From a checkpoint of a small transformer trained on Wikipedia: no biases in attention or MLP, a smear gate.
Each number is 500 + 25 x the weight over its row's rms, rounded and kept within 0 to 999. Layers, rows and columns count from 0. Numbers have three digits each. The size before them is the row's rms in percent of the matrix's.

# layer 6 MLP up, 256x128, rms 0.373, rows 116-187, columns 64-127
099:477503534496510517464479512487473505502500487479500512433486473482487510495480505519522529486495468452536467518522505487471532506519506495508475490503489499475458529484532472523539485547565497
092:514486468499478443466483503495513520519511518505499506540479510449524551498485500519472521513496521522524513510486499515463537526509517469453485533493486488443486487455524515513508512512539553
105:552535542452438497508510509516529515489512494502500482506477502468501529470492479474517515504513506492487478497533502468475491555508507519464476497496492487524524471499513492479495486509544465
095:508499522539523547475508499480472478545481536503510480493493524509514499522507499484506496513490501523473544470505500446492509500497480534472470512482509525499514468458513514500543498490459476
102:474479552488500524505535480516475441508504485488507509510493502475472474485470512486519520475483492506537479509511518488538497486461510528461511516502505540489470491473425492486530506516468518
097:488503469531478524470529536497487522525478482528521496516511451499488513491491523500539451516455524487507491503507454525502447510492511499486476469540505532535510506536546496514499487477509481
094:515515533519479548490543511526552509518526462472531498474525493472529474463467480527476485514514511452515471524501515477476519529508543483526478507497488479506529530472519524554463476458506500
102:497502525485487518512495511504490483544505510465485450491513477483507482512531505536468482518505544532511503484498507536511506536501472515528487504506539523489504532524488483508514534438519451
103:488531497517501488452530497480534524492482550481492493480544476541482471510508512544498544547507517471474525485514482500446532481484544524480518511469496430522496499557497525474525532457529520
104:468518452509555486503499520516537523484487479503526561512432511492521504508476543495490514487463500503509482517538468509505455513509511503487520511464474533459486468472506495498510477498511460
105:481494508531477533480463481481505468484503487464498501482514512452532489486531485496485474494493503493492479474562522475527553547508526505517537512503535476558507504475497471422474491475571487
091:491476521527533536529513524510512498517472478441498503493517467477495524495508482495488506541483485529490499491512459522506517499526503478526506543496495515482505447509465514496564456472514472
093:485544522479450493481500467485498490502509493511511495531512526472491518570522523509479525498491516534467502500489535460470496521476485493454494488470494530517512479519549541509488487553509530
097:480539510513455489508489515455504512496479475516471481529497472457495508468528510503505524499541529480469501522522534483455477516497497475531463483528499527498517464467472487490451498508494521
105:506505499469529486532516498550462545481500506523492444491522519517494485495474497480493517456444531501533517480472442515522499475518524475480521546525481484508499519481516494512502489574508483
093:486507486488466510521480503475516517501474481536448520481488492512463461467493530498498532516494496482458522504447501494511522512515454531491511495461515493478482530488507509499490486506525480
104:580510470487510485520517534489468498501453507501493522523505497492479524483505491494471502472458467498511497497517467507528538501473517526487484489501534494475494540525487474487535517511499461
099:512506501535488502506529491492514507519539524465563526498486478463531470465500471497484530538476523509528519482499494503474486534476542479499511504493486479499470515489520479538604497503500502
109:511470503518523511563513508490527493488501496447484496515505490473534538562499488481519441474519503449493516453523489536545487488457471539482514526518501504494508508485496493484520508481462471
095:470521502495548515515529523492495540544521472506505534521464520498509482531483504533491475486481464502524494506461557460519521511504496545495519528502504470518480472484497501468475525483457501
101:528491479513497450495518517507533495485518509512505434467460519494486515487491509522477494487562508505420491483511465508478466494547503508520477524505543506516471516471475481483509480513519471
101:499518507496468500499458479505457457477470455513517512500503512483505525484522485497513541496490496527497503526492541506527468495527478501547495522498496499502541497487539529549508505462486458
099:472514495539539498483483546506507516502491518545491495534527514511492498483493511517458486470511524489490522513478478512493514534476513468495490536475498522503518526503500502450527453488512478
104:516433510474525494527515415456535505508535531496502505457501463479473525507519485510512509511539513489458495524503471512533492504518505501516536484512482473459505512496500518538506507498500529
105:495478499479521503468469521492508529499518497483500493523525489484511539525579482553501505495523504521526441481495521534480543523505546501494506509558500469497470482507523489490504533465529505
106:474473485472523493473453509504489504490523475551496445496499488517511487488470486447486557543460458470519535550515482502477513501489520517464507541506460514497470502514531518524513507515466477
094:485504496527484513506529491480439495472494514448524509510546496512514487527461505523551498533490495486491512464524489507543479485507495516515488507482510508446542519502469483537533466556490491
101:505499496462538529457508535483515507496486512530458543524458503510488548506470499449455488476507475528490525501447476530529505515558512497536498489519492452503500532528505480486523494526467486
094:495479490504501486501495499511493467498465501494531479509479491508502523479497496484538507508544496513469560519512489525542488504539565495483505515522504487464494471520499480485482484485478527
098:541523510490510529508487505505536523495493502472499509508499495483460460547478544555491538516512516521471453525493475498538510526515481481460534461479541497492469500491475495509504486500495495
095:472554455534486475503552527507509478506498523481528511489464496508522520485518479482460499473505490534472504537501541527514513492527522511537523465605507505466503537465495476498509480487527496
102:505501520465499478509537447508486497495525486495506522517467555495488494472494547512496484499572553499524495496494480517486505568487453501502491503498517488482503472509490462478490501521550474
098:454492496427511512475496552466488490520491505477499530484555454460484514499530505471505472519494500502499513478491502496514532509514507472501479476493516519487508522492511491483509508526424509
099:489446503498489534517499508512500546557559489522504462534501463509458535502549485481500532511483521477476512493497479518542504516494501494466528487516460509510469504479456530481461499495517520
094:521519503524469479531477492462453512473501511501481505498516495499498541517478501459510468468478497485495475521453509501485491590518526487544470521531488472499474489483510502495502489495533498
095:494467529548510503480498509470511503421498505495490486520528493507487525485468485488499470501478511500527531472480513513453545474460502500429484499547499510559524489499484536471514496505497484
100:506538558497477502469539511459510485478510517501510503506458514521489530452447503461498484508497504475515455494519488521512457474486475495502522496547496535488494488499463500533535488510548499
100:481491482520530486544470502493487503494514513490474480518486480515491473511482472493549495462443480485497492499526511463452485501491578514475500527511523507539491532546558497507487515487549484
097:472494491507501482532537498514477551498496478511500472497485524517486498515493522489512452506488484560478447535436488524477475483469510456517472520554507500460494509475522501503503519504514525
100:455448443508475509522498486481488487462503474456502494527500542454522533469459536514496502475510503490520502484509500450500479564525474510493493498466470515501483519522493478515505551490507505
101:517511521542513482522507523479465500531458498450534491509478521519556522507555488475504530519569505490486512491478482509496463521527509538483532488537486484469508512498466474535497470497511473
094:480500532489510502503473517492531477529505477515534482479539459497540488496511507468466500508457496511552505521536514473503488491474517507521528524535460511495491507488476494515506502528499505
104:480461518525491495487545520534488478498471517503525517484516508512496521447490477527496494509497501467487472504472480489531536463515466455498476518516533502508503490495547564507484494501485511
096:520496509509510500500494481569480454508567522526501519485504515518513502486535504467516512525474512518533530479516493518546506515468542532454545515566489457504453467512485514527512507550509497
104:476523479483524485490531482534476508486504520494550512519532495487452514525518517544508498525499514497436506468477469504497528461511502505518499476507494478537491489479526519494518551463542511
099:497495508531476491532513549505469488508524457472559524516490481532527498469524530532481520462482454498485557481493512480495541507471506503443488472525505499487504482521497467497485525519485514
097:518513524489506500503506466530525540515503427510476508501445487500474540471461518495506497535523577488549473535471475453517480506509474462510519486501537505519512479474536503508493483499526517
101:521504479497504510496523490480515535482539425528509523487481475538494502525520504454513468501478506553491502511497474448475489499497515517508526501519485500510475534482490559485478489520556524
104:495472463507518501485467502453473492493486490548517495482470477509519515500530523534494479487534503514483501493529492500513457509515512513514544498501472497481504496455511511524484487539473496
111:501456496518515525530534508552531460496482519492467507518478452500524504510533505514518480501500489504483511494502497527530562542437464517516465518506483484504459505490496430536524471494489482
102:498502524477529503504503475493500551491488503518509506471500489497473485485460467526498502499530510498488503530459491511464493545543471525534493500522507529531484473507485508514455473521451495
093:458502470447519516476491540499538488478474468459546438519466517483518504471453511548455496511489556493534534510534508481503490526488527511514480468477474482518474508543505500503508513509531487
093:554490533522478497462516480463476488535482473479504517521472464560501500513517526474554532488500477440517518533566497449468508514491525473496520496463526485509558504492520524489500530530490502
105:533508488484565487495477492433535554540537494498564483491537496484527534499456502514481516512492527496536489459507500532493482502521503490493514496499504489499452521534514544501480477494468503
097:477470474508476479509516516473528488470527493508503502479477529516469497484520468534478508479485524498522544511489494460484519491519513529497510483505536474497499534549537547489468551457486480
101:518536484490500501565521486505528521488501480462496499486479493497505516525531523503506495491527488448522506526495549501466468536484486538517452501438497508446506506550495484456481530474508501
094:498482494491519473483512500507491448525518450491543496517513461526469506493488504522474534441526461499484492499510493489513514483469509525520499513471482489530509462451485473490440530554481526
102:517533518515453502506528520481509529479521462508457539564495516489527463499515495492531517454501471500521489530483476515486532482482518470505498541502494546494487480489499521555500468477483558
099:478499479502469467500528511524503501524512485505515523489498507489522486502491490506516528519528531474481478505485479500496446502478482532500483456482496542477516494527476496524489461458486467
101:505500515509486483555517487465482478506470422475519511522470467479462484517539469558471506471517522523549512498487542506532473550512532541503484479541512508518478491492491511471472481541484487
115:512476473536506488470535469477495479501468544504495492471503471492498496523488508493517520505474510456481513458464515526472534552522546482495518494532531493482502492484522488459501479484475493
103:445500497492484537492522501484511529459523486545465483501498499500521504510477495524491563477469566517508499526537513493505477502514466464490500514480517497475508483485475528498465524541566506
102:496471501543470527517500514526449478497514499487437498493511480489537468553473529542523480511489509466511496528491535450545470534517498485499523510505501508510471527579512489493469495487455482
100:465514466516532471517457559520489495535486475513516536478510499456484511519519548480531510492467492484490499470484472559541489502463507477554528477516457482514504484501502463497478517511522484
096:484487465497494504491482526469508474484480440502512493506465530475527422539478515490537533495495488534525512543497514483524523478525502513513501523492499486512503515493495490474503483540438501
102:469515499496459529460492475479487493506515528489498463511531507534426498486457493495537495493495512472490498480478538475461512521495460512518491516530486507522525470516496470521512512495536493
100:477429486507506520493485463472492507505498506506484485535481507506483512495464523485508478500515530527489494450509512455510489533491491536511507507548513515506425459479507498512540494520535511
096:470493470514507487519499534561498493522481507483492473527487508457483498507524526482468508503509478470511472506498529522504504510467443494445504541507466462491469476477520508479505499514499472
093:471483484552489467534529504485490507535497481503524496534498497489439491490527491487433528559513499505505462485503453472484473507509503497518431516510527509479500517480490501499495568478501466
104:520525441458527508496495494470524518488530481498449494500478486481511518486457475446477491562541501488524534521497516518506496488441513522499485468482483500550507543484536493497536525470517503
105:491522455525498545516547476521473489505517467474494445484533454519520489531549480485511509514521460491500502525505517518502502482522458490535492459511528518489492518519502471463513514480486475
105:524484451519522499504478509528497470538494525450495483547513525506515504485524521520462483527500462524469473514477510527514549477483479490524482505464530522497479469451536483457516515502468513
# layer 6 MLP down (transposed), 256x128, rms 0.196, rows 116-186, columns 64-127
093:497498430491471488504459478530483527489501476500497527499492527538476536497496496439537509517495499518481495542512475496456460508527521473437482506503505510472484523483467512507481506507497509
089:490497488489465528476473488487538512490465520448567497468501473487512497507543471446526500467485472474524522522487500535494525495466510526472472491473509484491494495500476551454466497460474497
112:535471502504551519458522512496501498478506543481482497496479485515532428462457528536555511492514498513465520499520519510477501493476511481534489490513537505538508492465508483436492464500505520
100:504501487505450511502466533536487497473483496561533536532552491531530478508501541467502486498538521471541497468468469501467499502488517491513538483483500469468508466480512509519501467518471453
108:511518483456506494501515467480527514505523496537454495511539504513440554520508536543487504502513503476484460523492505485494497510471535496445461485477531539482516525531511509480541490573465478
096:520502497487470521535495535518560498537471522500520501530481533492537547443448547502508464506531503492463499542484517491528451488523486478470505496473497504514507493524500548521486494496495505
097:482500498476478498499512467470493485491461512517469485473514474430495512491492505491463489534557504476551511486501477506484525473511496513471510479510514491461517519454511460509496456502514548
102:520498490495521495467515508525500497481494498513461506475552510509504551499541501452510514489464489475451533503497520479487465455494502512512533481470471528535435492484514487506498533506479522
105:553496576562514483443500481510448507477482502490483481497499484490481483519470502488494507531466492474507470509498472463477454528481467479472514474549501541471489509557529540515513507494534500
107:449448505483479537513520470512511538513515477506523495528567506489435504457494531476507484496516502532520520489462505517526465503523515500492552491507500508505501485497501523488531496487493488
101:524509493518492531545424525545473521466491498499502505506470489528528516504476536492464522521478473515490470502453477493478478526514458459505535499507486482506466447483497473544481484506526479
097:483524505512475509544514514474502490509474459520483493557511502479531533455468481509470526505514514521509517531466515452513536481521551508526560538460460499523492503541496518495542506485492502
098:529520467500527522469476499501491474453473456522531506521488505464491536493530511481481512514506471486505473492488521495487507469543463523509435523494486512472461527466513502527514513491488498
098:514497473480448545453507487497465503458503514517489521539478547515475501488524466490526511494491537484492562481522512479490522511473508470514486466462511483478512497520526438489491460493493497
104:513521469501502493497508508531516495524526510576472514496512551530477503486499553474443491493488455530456472467492531483475514461484549459558515473478480499520462461472454503501508533497499476
093:533523526507521507510529502455519505473465478441510490525505530499519497497512502516467510488513488481522488464490536515540515501504488499537541491480452468501485486487511508494515505489560510
103:495455485498506564480516480525532491485530469517516482496525504478492503498466513506470489515450497474513496512502506498536521480458524479522492461549533451465504515483504485471494511538487536
094:480521468500514481532509466499491563494496485518492519468557481501439508498536513476495503537500505515484469527498480506467507495485517502490483474509543497513489497495423480514495510526535522
106:504479515510490508540481497476490499457519538516547504528500519523470499507443546530452477443524497504476459514478487519495487482517498487526464501497448489508501533491515513527541489547495500
097:529451557451499501460517474519510507522505518503489473509513541490507526500528525456437528470476538512496521531521512511492540511487502525470510483500533540530541530558505482526504459492526537
100:500493486521499504524455536428473519523471503521520495441523530513480522465492543502507523511452519488484473522509521506506551511473527530475506497473543508471517496515511498474495511505495507
101:486515477523546519478499501481494457486485510503473523506488536471520463510462519532532501491466523509467503458491496475457528514525506504536517544507473467469479492512454475517470488517517492
096:466543478500491489469524515457498470516481468492526495513526550500519515539471464504488491502495508470492481492495506472486532529500490526506460492528492487480505510494448529518540509534453524
103:469498499487519471542488517518493514502521490438526514478512465481492518510522502480484484502530509469533541529474508468503516536450486477538498503496508463501421491469527494532519485502484487
099:523522516526504478493499509434485518488494464496476455445481481451470492472504461503515476462512500511528501484512523500550560468459492488500470513535527488530464494460520470494530518527491489
103:489485510519543571471478461467493476488537468497496517474523520493492573487481459503500506514483497514472465541474485473477512517495523525474522504491485492469531516498472461534484494499520468
093:513508532459511460523495551498471504479505513481502483465469539508479507509438494496509537507478508481510503468454567519480523491474497490461466491458500521524518519479503476485495504481552499
100:503491530481492544495482467444501520520528478499504500453512458501488506493529535508528510473447497534477480503475478490507451484497526533513512496480464488475511563529469523477545491526527520
087:486483529498463522506536516531492566507495490528500539492501499517499499482557536499464471525496517493513492484472502501531501511493464539499509504506484520514478526480484508497456501511511447
097:482548479496503496500522487517515484440497503502539551488482457496529558529447500545482493526496505546475442493515492513498529516486490504497460477511458496471469496543522477495517452498510502
099:477442510531497537485519479520472519475517541528444526488490485462512503521489530472469509493477499502494530523491506505518533467467514492507499468466477508504495500482501521511500513507516531
095:510534467522479501494473492506523523479476462443512529503500504520429525492499492488513489503480519494544541519525474529535475497540501493465490495442505524476468485541481510470517537502496492
098:476483476462506461499486542478501524508488498552510482488459497490470502483477559529508503504477529495513494456497512566510520491483512507542472485508504509541544549459465529487511466493496474
107:487473509478485481517497521486538474458480492529513473557525532535527512504485543516489498530487484488468477527459483509511498550513492488497518520527495506495534508499505493519513514482559468
101:502476505514504507489511487491558497444480458489499522520503517452483458501508478463508477493486522487518529476545560482526464510493529527524506501502495499519500525497515509531505491540551536
092:486493478484532501503486534444464479508514482486521471492484510464510494500486493482516491528501495478537523503478500471461544479506511484537473506435519475482495522471518501497484477500470506
100:449523497505543474507539492524511509520486489484497472485490554523497474489491469489474550570495503546520528496479504526497499495501503509467542486472501518465485521525504507508515514494477476
098:531474523497480527477471507501525550521525504490521514479538518462493525456517514497490478485476492500489498455487495523465431463489529517478489501490471476512451503503441553500484508509492437
096:483488487518485472497455494542449536494534515456461449504504498503500503531496471478492476492494475516484534501514479453492531522515509548506506504481513558511507524452499497519515481471501503
107:536504457464541511488482486494458462493521527545459517522469497466511458487475522497511485514507457489472516520490476444497488538500500505491515490512463452468474492506479474462499479516488502
105:515477486461483493478498547504483499513527498488515494509518476499501505476557494486499511527507488490508545516521494498506484552448487516493518514514499516522500468507488512519508457501510508
091:525483479486529482525506464463510567477464508530491504495487486511471510500456489527497486512546489526503511515497496519490489473468507496506510484501483501517552479467461483456536498479523544
099:515522474482529489501519563476526463514486541496479489456487454553476478492561526492524525507529501501549500517525553520485523501487440496470536491505484526467515505475506476495494504488498491
099:513490530500511536477484495537510519509440467482488505478473521512515482502456484535528530501509527522546540498555473540488485479529533531481510473518520517503500471490503520495451469537456463
109:523530468456522527530503477520491468491487453510548513525494491486464505533541493491512484466481473465507485486494524565497513520511522521483526483500530496501493498512513516564521556538466514
104:505520529521490516507506471552497522528488524519498489472523499492460497499535534479486534558478508490483530471496503489519532489508515458528497472526496486551477485501488448500512456512488521
101:501543498521534470519493481531516461487489488502500442467474519537488507529509461514480511479492460519509505541478502487463503542473506495516506503512480532481491488517531478485521511504466491
102:482517497514527548508522515544487505468496517524521498487542471501475489494522534510529468492472552510472492499497501528514512486475527478474482457494481503450514531556526450518560511535474513
106:500470506497483514498504525489507473516495529485488474534535517481540492508562484536452492472462518483492540515499495483510500524501538507498529497515472492446533557532466555521525512521482503
107:484483461495500491484454514493521519498488539494466514509499525505549506498517423511509487497462498473514478503525469522568469464472496470548526536505514513497525501479507512546517495458534550
102:542506522501492582528498523479477489514576515490484488487514545479516456515546511500494487492471552480491499510542549492478492490495464511505531499526503489495529508515506458512505495484504523
098:479477497463500517449496493494478540513506493529517513512530513492480484505450523534520506529472533485484544465494504528535551488550550478478476540519529485539459506494516497476501535464522484
098:503466474507529510489505547515493493480523534499507477499535502515540501551523478464477500509531551545465510507497504518490463499506488449483489478508462496529507567504511501507510508506472523
103:463498505461490476547451501504474502505494508527436477480538458512533500474481478487482469502506503471494503537480501489493510494492552528507501529451493491470478546558455492512492476487492475
098:486483515510506559475512504486505532515534504475527494505510471507468508490475483457503503537496523521442477449558481492465492515486492504499514518516510526467504513514521479554514542503463489
101:570489549510464544517472482531506488526468553490494460552551488472509481499523514524472470507545446496473514491513486485525484490535494463464500506543446478484476508460484495484475516473510471
101:486488505518539481478498574553491500515486505517513490505524556478532463499520482444476538510480505503512506499489495490501500435505531490493492527536496512535461522545516507504514489536560498
103:543524493503499524502507457489526485486489510507468481541536531515533515499499500494461484469506541467429468484494493494491479462508473526508496500513487500529531551481493467521541501519544519
098:514499477495500484523487496490538479497484510506482488548492479502504503525519519529527495514512529516512491534501458447504550518498534477533470516520511501462524452560546494519482516507511508
096:508449469509472500468524547467486537523495532456472504523490462462475450461504496518507489541448494506537548495494497469525514481497484511494501457491487519459490481446498479514494503509512488
103:550467491470471513506501519526529447508535516527498527519555514500529508462472480482513494514481474496458495497545497479497494549545518484511537524527517468493456467508522530448513511525507484
099:519490505469466509506512491520451509557480480486455482491471491513495477515502523468515482546492446496512470504499499521516493510473530457530514499497498479494515432476460463504498471477472507
103:533487491484482526502488516491467465458455504543513496504464524518495510510516489517459510524506472503465508504503539549510503583464499481510488510506593533457488485479498504456502584503493483
104:490462492500535507507570525496531477498521480534497540514480464495528481451545437512505465470472456509505495476482520510483473478476510506445547517480503508476465532519527511499515507495515539
097:454465511499489446527520481470522456510485496544532477480505507496548493501503483473491486497491486478493488490544517509525494480515523498446541478512512500486459498484508467522541457471487510
103:512479506499550489489476480470491503516477496482523493551519503482523552485534483498557484506496523520542456521467529531455500478490527497498505496558495462536479497496530464509480515501529552
104:489463512518494514475494500502500483525525492539457488485483503486513504472479531487527498507500486502490516518492531491499501489515526472528563495494527526504518449493506471498532515468461492
101:499499489503499483526497487483523515487466531537455473499499518495522512522509434476476480532541499499482534503521478526455556559487508458489507493496489508526463488495501448497509547459469504
098:486476496472525507449510471462521502517506500534505451495527515510536499486493472533511510467523497493475515524479480473516459492509468501520533489533498484479498509530520518480523499544473486
106:500476458532525497492483479479535524551497461470495528500541490465520471500513467510506525506527481486533486533520511524511500459509499488505476478491485494541534499463533495484521440485485505
111:501496481498499464455467497472512543531499516459495535525476556519504499488483509487514532517503533508537440472516551448509493506487535546501515492481484495497534500493500511538478470514501539
# layer 6 MLP gate, 256x128, rms 0.345, rows 117-187, columns 64-127
094:441496493539496471530476476535501480455496495502516516462506496527466488437510519497530499498477486511496504509498536553567471457536545524494491513532527504499484503515479493477483472459499466
101:517531508541523530465521497554472479512503481482492495468487475521523519508517473491510511531535496494529519501512479486523471479481489488551438533469544521467520536457553503505494503474534484
104:491504484476502509464471475492501490457499500475471494514537483472505470440496473499524492490551461516480475471537478524510512465479471503547508529505491480522522503470515466496508524480513523
104:505543468489485478525500510530493541507498533506482505486481503552488514497465505505518483510507524483503456511505502547480501529502529492490529484493463484443491493496544499529504458479476459
096:503526516484480509553508518478519494483462496502523477476543474514527484489502541470486494509519507494474465509516530529490532485439485507523465478499486530472481468522473487513514550469513476
100:503547517496496508493505451499481452490500501479486474505478479479566449454495525491499459530506483516507482537535501517497502513547450533501493486514479478527478473476490524509523498533517511
105:527502489484482495508516441506465525515456529483482506502476585499476514486494551524463496476497491533496452535522534522502522504506494473528529503486488495542519520509502509476481497492493465
104:484482458518479461518434531486486482491502468469467529521536494477539490496491455491532493460482536498464514467514505504449532479481474529548476524493509521528516521512452528512515521461492502
101:470541492475515495548512498519542502439513546499511521476524498507512501538495467492496501492559489487481519427563447516506503513465477478492508500512456494523476474464520484549514548487525509
104:503457482520498465500537499499468446521553491483515513516482502447500537483487457492515472485534451487507467520500505492518517489447517491535464491478481538520539500489446476530473507500501499
102:512515501526527501518521488464497496483506495485539492439475515527473509513530537498508482496483495501481527511506515488490500481501534478495549462503461530535488464512483442514516535497475475
099:460496537493528463483481479527468506458528482492539498527494500488509525512543479516523478522498545516496460533520542506493526504522481513483526520475536511486529497459538524536497477492493446
101:508459482530564537492487495536462504512480515482499494492494481478492497581461507509495522524478524529499485494503539452507534481478477522500496500478457536492458508480491520496516504507494481
109:510490456549509484523491568509503507526500505554483503493543484532474497507478521435507442495506503509488500484456483511482498483504531508508504496503445520519452470536478516529512508511525458
097:518484515518519507505506515543455488496542541491458557472503471481531464497485492492495492498506529516507497494542514461465520489477508499514460496526525516504440473470541497540505484512509520
101:506474450494520510478509514482480429508488466508492536558523502531470516477509515550483514477521475478504420490499537491494518514491528518480533547510522485517514498519499521443503484511501505
095:509493503480520512481497549478499535469521499491535492490528485481477478524486482512517528520566506503491510495518510508526471519493457467482539457465493508510452509445532524534508472464500513
103:493522518491450534504496478519517507526514504497502543485474486431522465532539458518532551514521463476475511527508502518462553477479497491467508483502461532465503550481508558482504479521473487
099:570485545542435474454509505482539538526494519488485460451460464489531487509513486488500482472543441502474487524507489531518492479543510536501501505520530501498512522495515491504520461511493482
102:470542514517497522522457488456451497537527505488523552504535472501544484527527552508529503499518494502491546472499474494533494474476475489515483487527491497502499498493475546524478496526473504
099:464485503529490498461524491552470452527500482459495535512501470520522496460511464512508486463493483512509511519540518477519513487499505486515510573542485518497515493450518554514538509463483523
111:506529499533483450545482462520503519505482530531532497475502537481523490493464494511519504500521490488477482448495478503498486530527465504541472529481469481485507467480545550484509490501528512
115:531499550519484513536506496468489542507493550498502516506506474492494508506519527479481504477507512483475491540472481479504489497476477496501506495507504486480479486509506504511551489458525476
095:514460474488472505511521481515490472501495492561522500450516505567528508518527474461541482531507482525478514486485556510491487513496505509497502506480491548496465487475504490499486467500494481
106:493450497488523517507486513465497517488484533477550522520537518514552495481494505480474531519488444509501515525470455462511489492472507480507480483473491479490448486514514486526480483502528453
102:514503483450516474489521522515523502496522492494502507515470484540507450486480512446545479471541484478506493493476514497477545452479485516472543534483515478473522496510505483523429472504502494
104:469468517522469503511476522527486484491507554447496478506496513504563502470480530507519455548504529515478489504479501474487539490503510506537539495557526518466498500493498474538510508515513478
093:478497487530471467479523483493516481505549526503497513524501467502505489523532495516503476484505483515464469469544480524488538489526507545566487534479486478514513462480439458534472547495508514
102:476516487489514485560480522515495492463503550500512489508518517522487487513521532516489531505554481518483501542477500491505548517443473530513507483519522469480529494492471536488477498482491505
094:497480527515517548536526511486501511517456452468474492499499499535512513548510468502454499524498477507482518533495519469533507520488495515542539480508486509452536447485519525514527489506488459
105:507522480504521522486488540533459467511495516509514533546521478536498490556503511478528507463502490504530470483495515483520531520517536492517543546524476486524479482507515488513491486501545517
096:541508505543480515510474509534514472510536472484502494489519517516525448526503457526471474498505521516526470508496464494514499438498522536515544503535518485501542494529503502501512504548486463
105:516516496519494492463467489511515539471482482499492518481489504543541447524499514474526487475516478509473502486496523483516503503514507556516498507513486490551531467473498468566506542470518502
097:512448479504524496490489484507518494518536488459471498501457498512522499470528519497497519459519466478498500477501490487460552539503508565464509537496484501481526496497452495522499516456502488
090:494471446496512513459520512485505528519523480469491527501512525505503501576539465526468567481512483538482494490506513480508500502505515535513524483534506513494481500541482541490487488479528463
102:468517471481508461533488492495548492513519457499538510428531493505531522480491523470465484480528420493483547487514508502480478514498522514516551517485520519508490471510481522519525504501491528
098:504499502481518513493531532499497511497507492490526496501491495525539472475502499497501510505503456505513450548552540472479531500461518486486495524504483475509526487503476531501517525520520505
100:468478507492485483518502479538499541482511482533516499493487460532514514514533511502513489529500526487538515491521526479520472527529493478488521502468458489533515490479516520525467469498527474
096:474470465554491515489521499502478464524485491527526474531513493452520501499477494504482505484516463502491451539492516481493461498513499516504511559497521509485482513505456526538535514479501459
095:511501503475464496499491471511557502490472530520495527502545512458464443502534473534489474483463508506493470508528520469508525508504494522499477506435508488537496503506532498471514553475486482
096:536521501497510509516519524507508466468565530507538522518494538456491529524446546526549508532510477478469476516532473489489538505478529493522477502490508473504499517495511514490446518509527535
095:473487480478476508505451452522497514449469515556488482520473472491499516526493495542476508478513509478550469494512534477521498494515528553502498466507539486509505492475541501496504512498491484
104:494481484523494481522505497540493477537511498506505559477513506502530485475524527496509487442530469518513510542524525484486484491478473477503474483481499521498540505493546572465519525473535508
104:489507533490513543503509522488512466502514485470524529460547509489520494505507470513506500547547486495481472482548502510535513490488478489488523518436541543500485512530509514482484480457477517
101:518524532491442488528507490486555501489546456488489472524488494560513518421515540509514423470457480520519524512520497520524485514477512528468516483492526515496481472529498487510480513511495512
105:467484478482484465472530524457504467445482479471489506500519528513498502472539497510533523502500481495476501462530507491481541524490499516558528497508490552492498474525485526508507558506465518
104:513516487466481530502475455473536460536497501515510528524472553531506469501526495496514531497511526537524524524551486472531467480468546490518523534531521539503504483480524477506471505536497476
100:475491552519523515512517478527489513496467476538497524526475474514516473539461537483508508462493520537509462495495485524488514543515509544497511475537470543515493496521484478519514484447488479
101:484550522513447512483539491558477511465545477488520510507496498515496507533473524534510519501514488536550511515523508468484563522514471488490516546474521490537503489490511513511521470495500512
102:481506496487519517496487518536467507487474479485522501513474468529476496513521483491478532532483530508476528505543506536483507501531454522540493497518529517491471505561487573473475486511481478
096:491487499514480503530491466486544519430434520489476541508515487534470524535503494467503512464497486494511486476474490539495494527501505524490459553497505479543511515555493527515477504520491514
097:530495520504482506468540500484468508483520524479434479489470461536515520462499515472522507494490490461560536528503490484493501494467510513526475460507530443483461517480530502508517525489479547
105:491504502504461486530495455540446520519465531535516470469553527544522513493529547509558526530511543506490518467518489502486524527492510501543496524458514530561486503500522519495485500540507506
103:515459451532497539524515478497470503533537475476520519458536522515470504524482472479450505482483519515494531475545461496492510457516510466503495487524522524475453496477511561525510538457493498
106:504505509476490518522457525518472522466551511511484525476509534518485521505504531468480460494496512519474496469452497471507526513437501482480496508494492493504495511538508493478518471534540456
102:516482459491499517488545503523507536493512524516520405493520498491491497474540535526501460501493507500464496488479493476506505534478521503542464502506483507501499482490491545527504502484514527
102:489499480466529511513511510495519502450531525478481515521515488481529473470509482460509482493464513540531483521485476520511544490529501512460538519472463539504502516537526530454473524507479473
098:489513499484513501539473489502518478497459475436472486494530513493570530540509474540486464509519512517521553515503458528517497467492500493538488480462506513493510541498505497538424559514462480
098:571477521490471521511498422494483501487545550478507471467526471487463513461522502530491504479542527460471484507484478488485492518462518511524500467515477567530511487520488513477481526510476509
102:507468505497469492525488503493502548446487512508481503523520466492531514516481512509476547493516461482522510535489501524530507396503545519542514544466479487510488518503504512503496529518492494
096:497541478510518493512487506487461530512492494450502495502526474483484441535506521503492483530506449499472460484520498466543526493519506522533541515468451497461534460544511495552535517495472487
098:487472476450449463510516523488486553493501522478514539525507486467518507482444475489509457474515472506477508530518495503482502521485454534500458489491504569512487459507505544539498496487530491
107:482489499444493509484526465483503454485500505471501517457473481505551513512479468495476493528480513525472530496515444503515501494478523535531437497489516512518502524495498534516509508557509435
105:461542479461483511458469517484514494533518522499522526498508537507464519517525507470512484494529503536488515536494502465488518458483489462555489506450515496478506517464495491478470498537520506
107:465533508502515477499522524514500489515506472541518553469504457487508459507488534489518510531520465497528538541512455514538516489534507491500501527528504474523493530518501557483492539538475507
104:508525511527475507504486478507517483415523466499476505498525455493538490483477445564495458481503506486472519541491516501479523476509482538516517499492536439516499498482527528479500479520523501
101:482508460486473485480490520530514486521471489506526514448543503517493461514486512547511470470473473523473527494533505508505525454475502525491503486456521531528559495478483522472490517495547482
105:500529477518488521458516481537506521522495538492498523469497512530479500503484531495530489464490506504494507526556515525491487474532456534501521513490460514485480491519472500491526444493472515
102:480493508483463502514459505499473484446480525502505521515503490518496447482483530507467482482462484596494488496524536475502502526513540518544469462471514475508469519518472509532487462484492475
108:511503483492496514478515493518482481486514472526542497515520460498534462482510482493449489479539496513497526503504425514509518514503463540468495495489497535544493506507460487528498548503478498
103:457478492529501501453474467499497482524478488523512501477511520509527503502551509482515466517534543492505511472498476496515532523516517525496509442500477504512442476510492489515492529506501499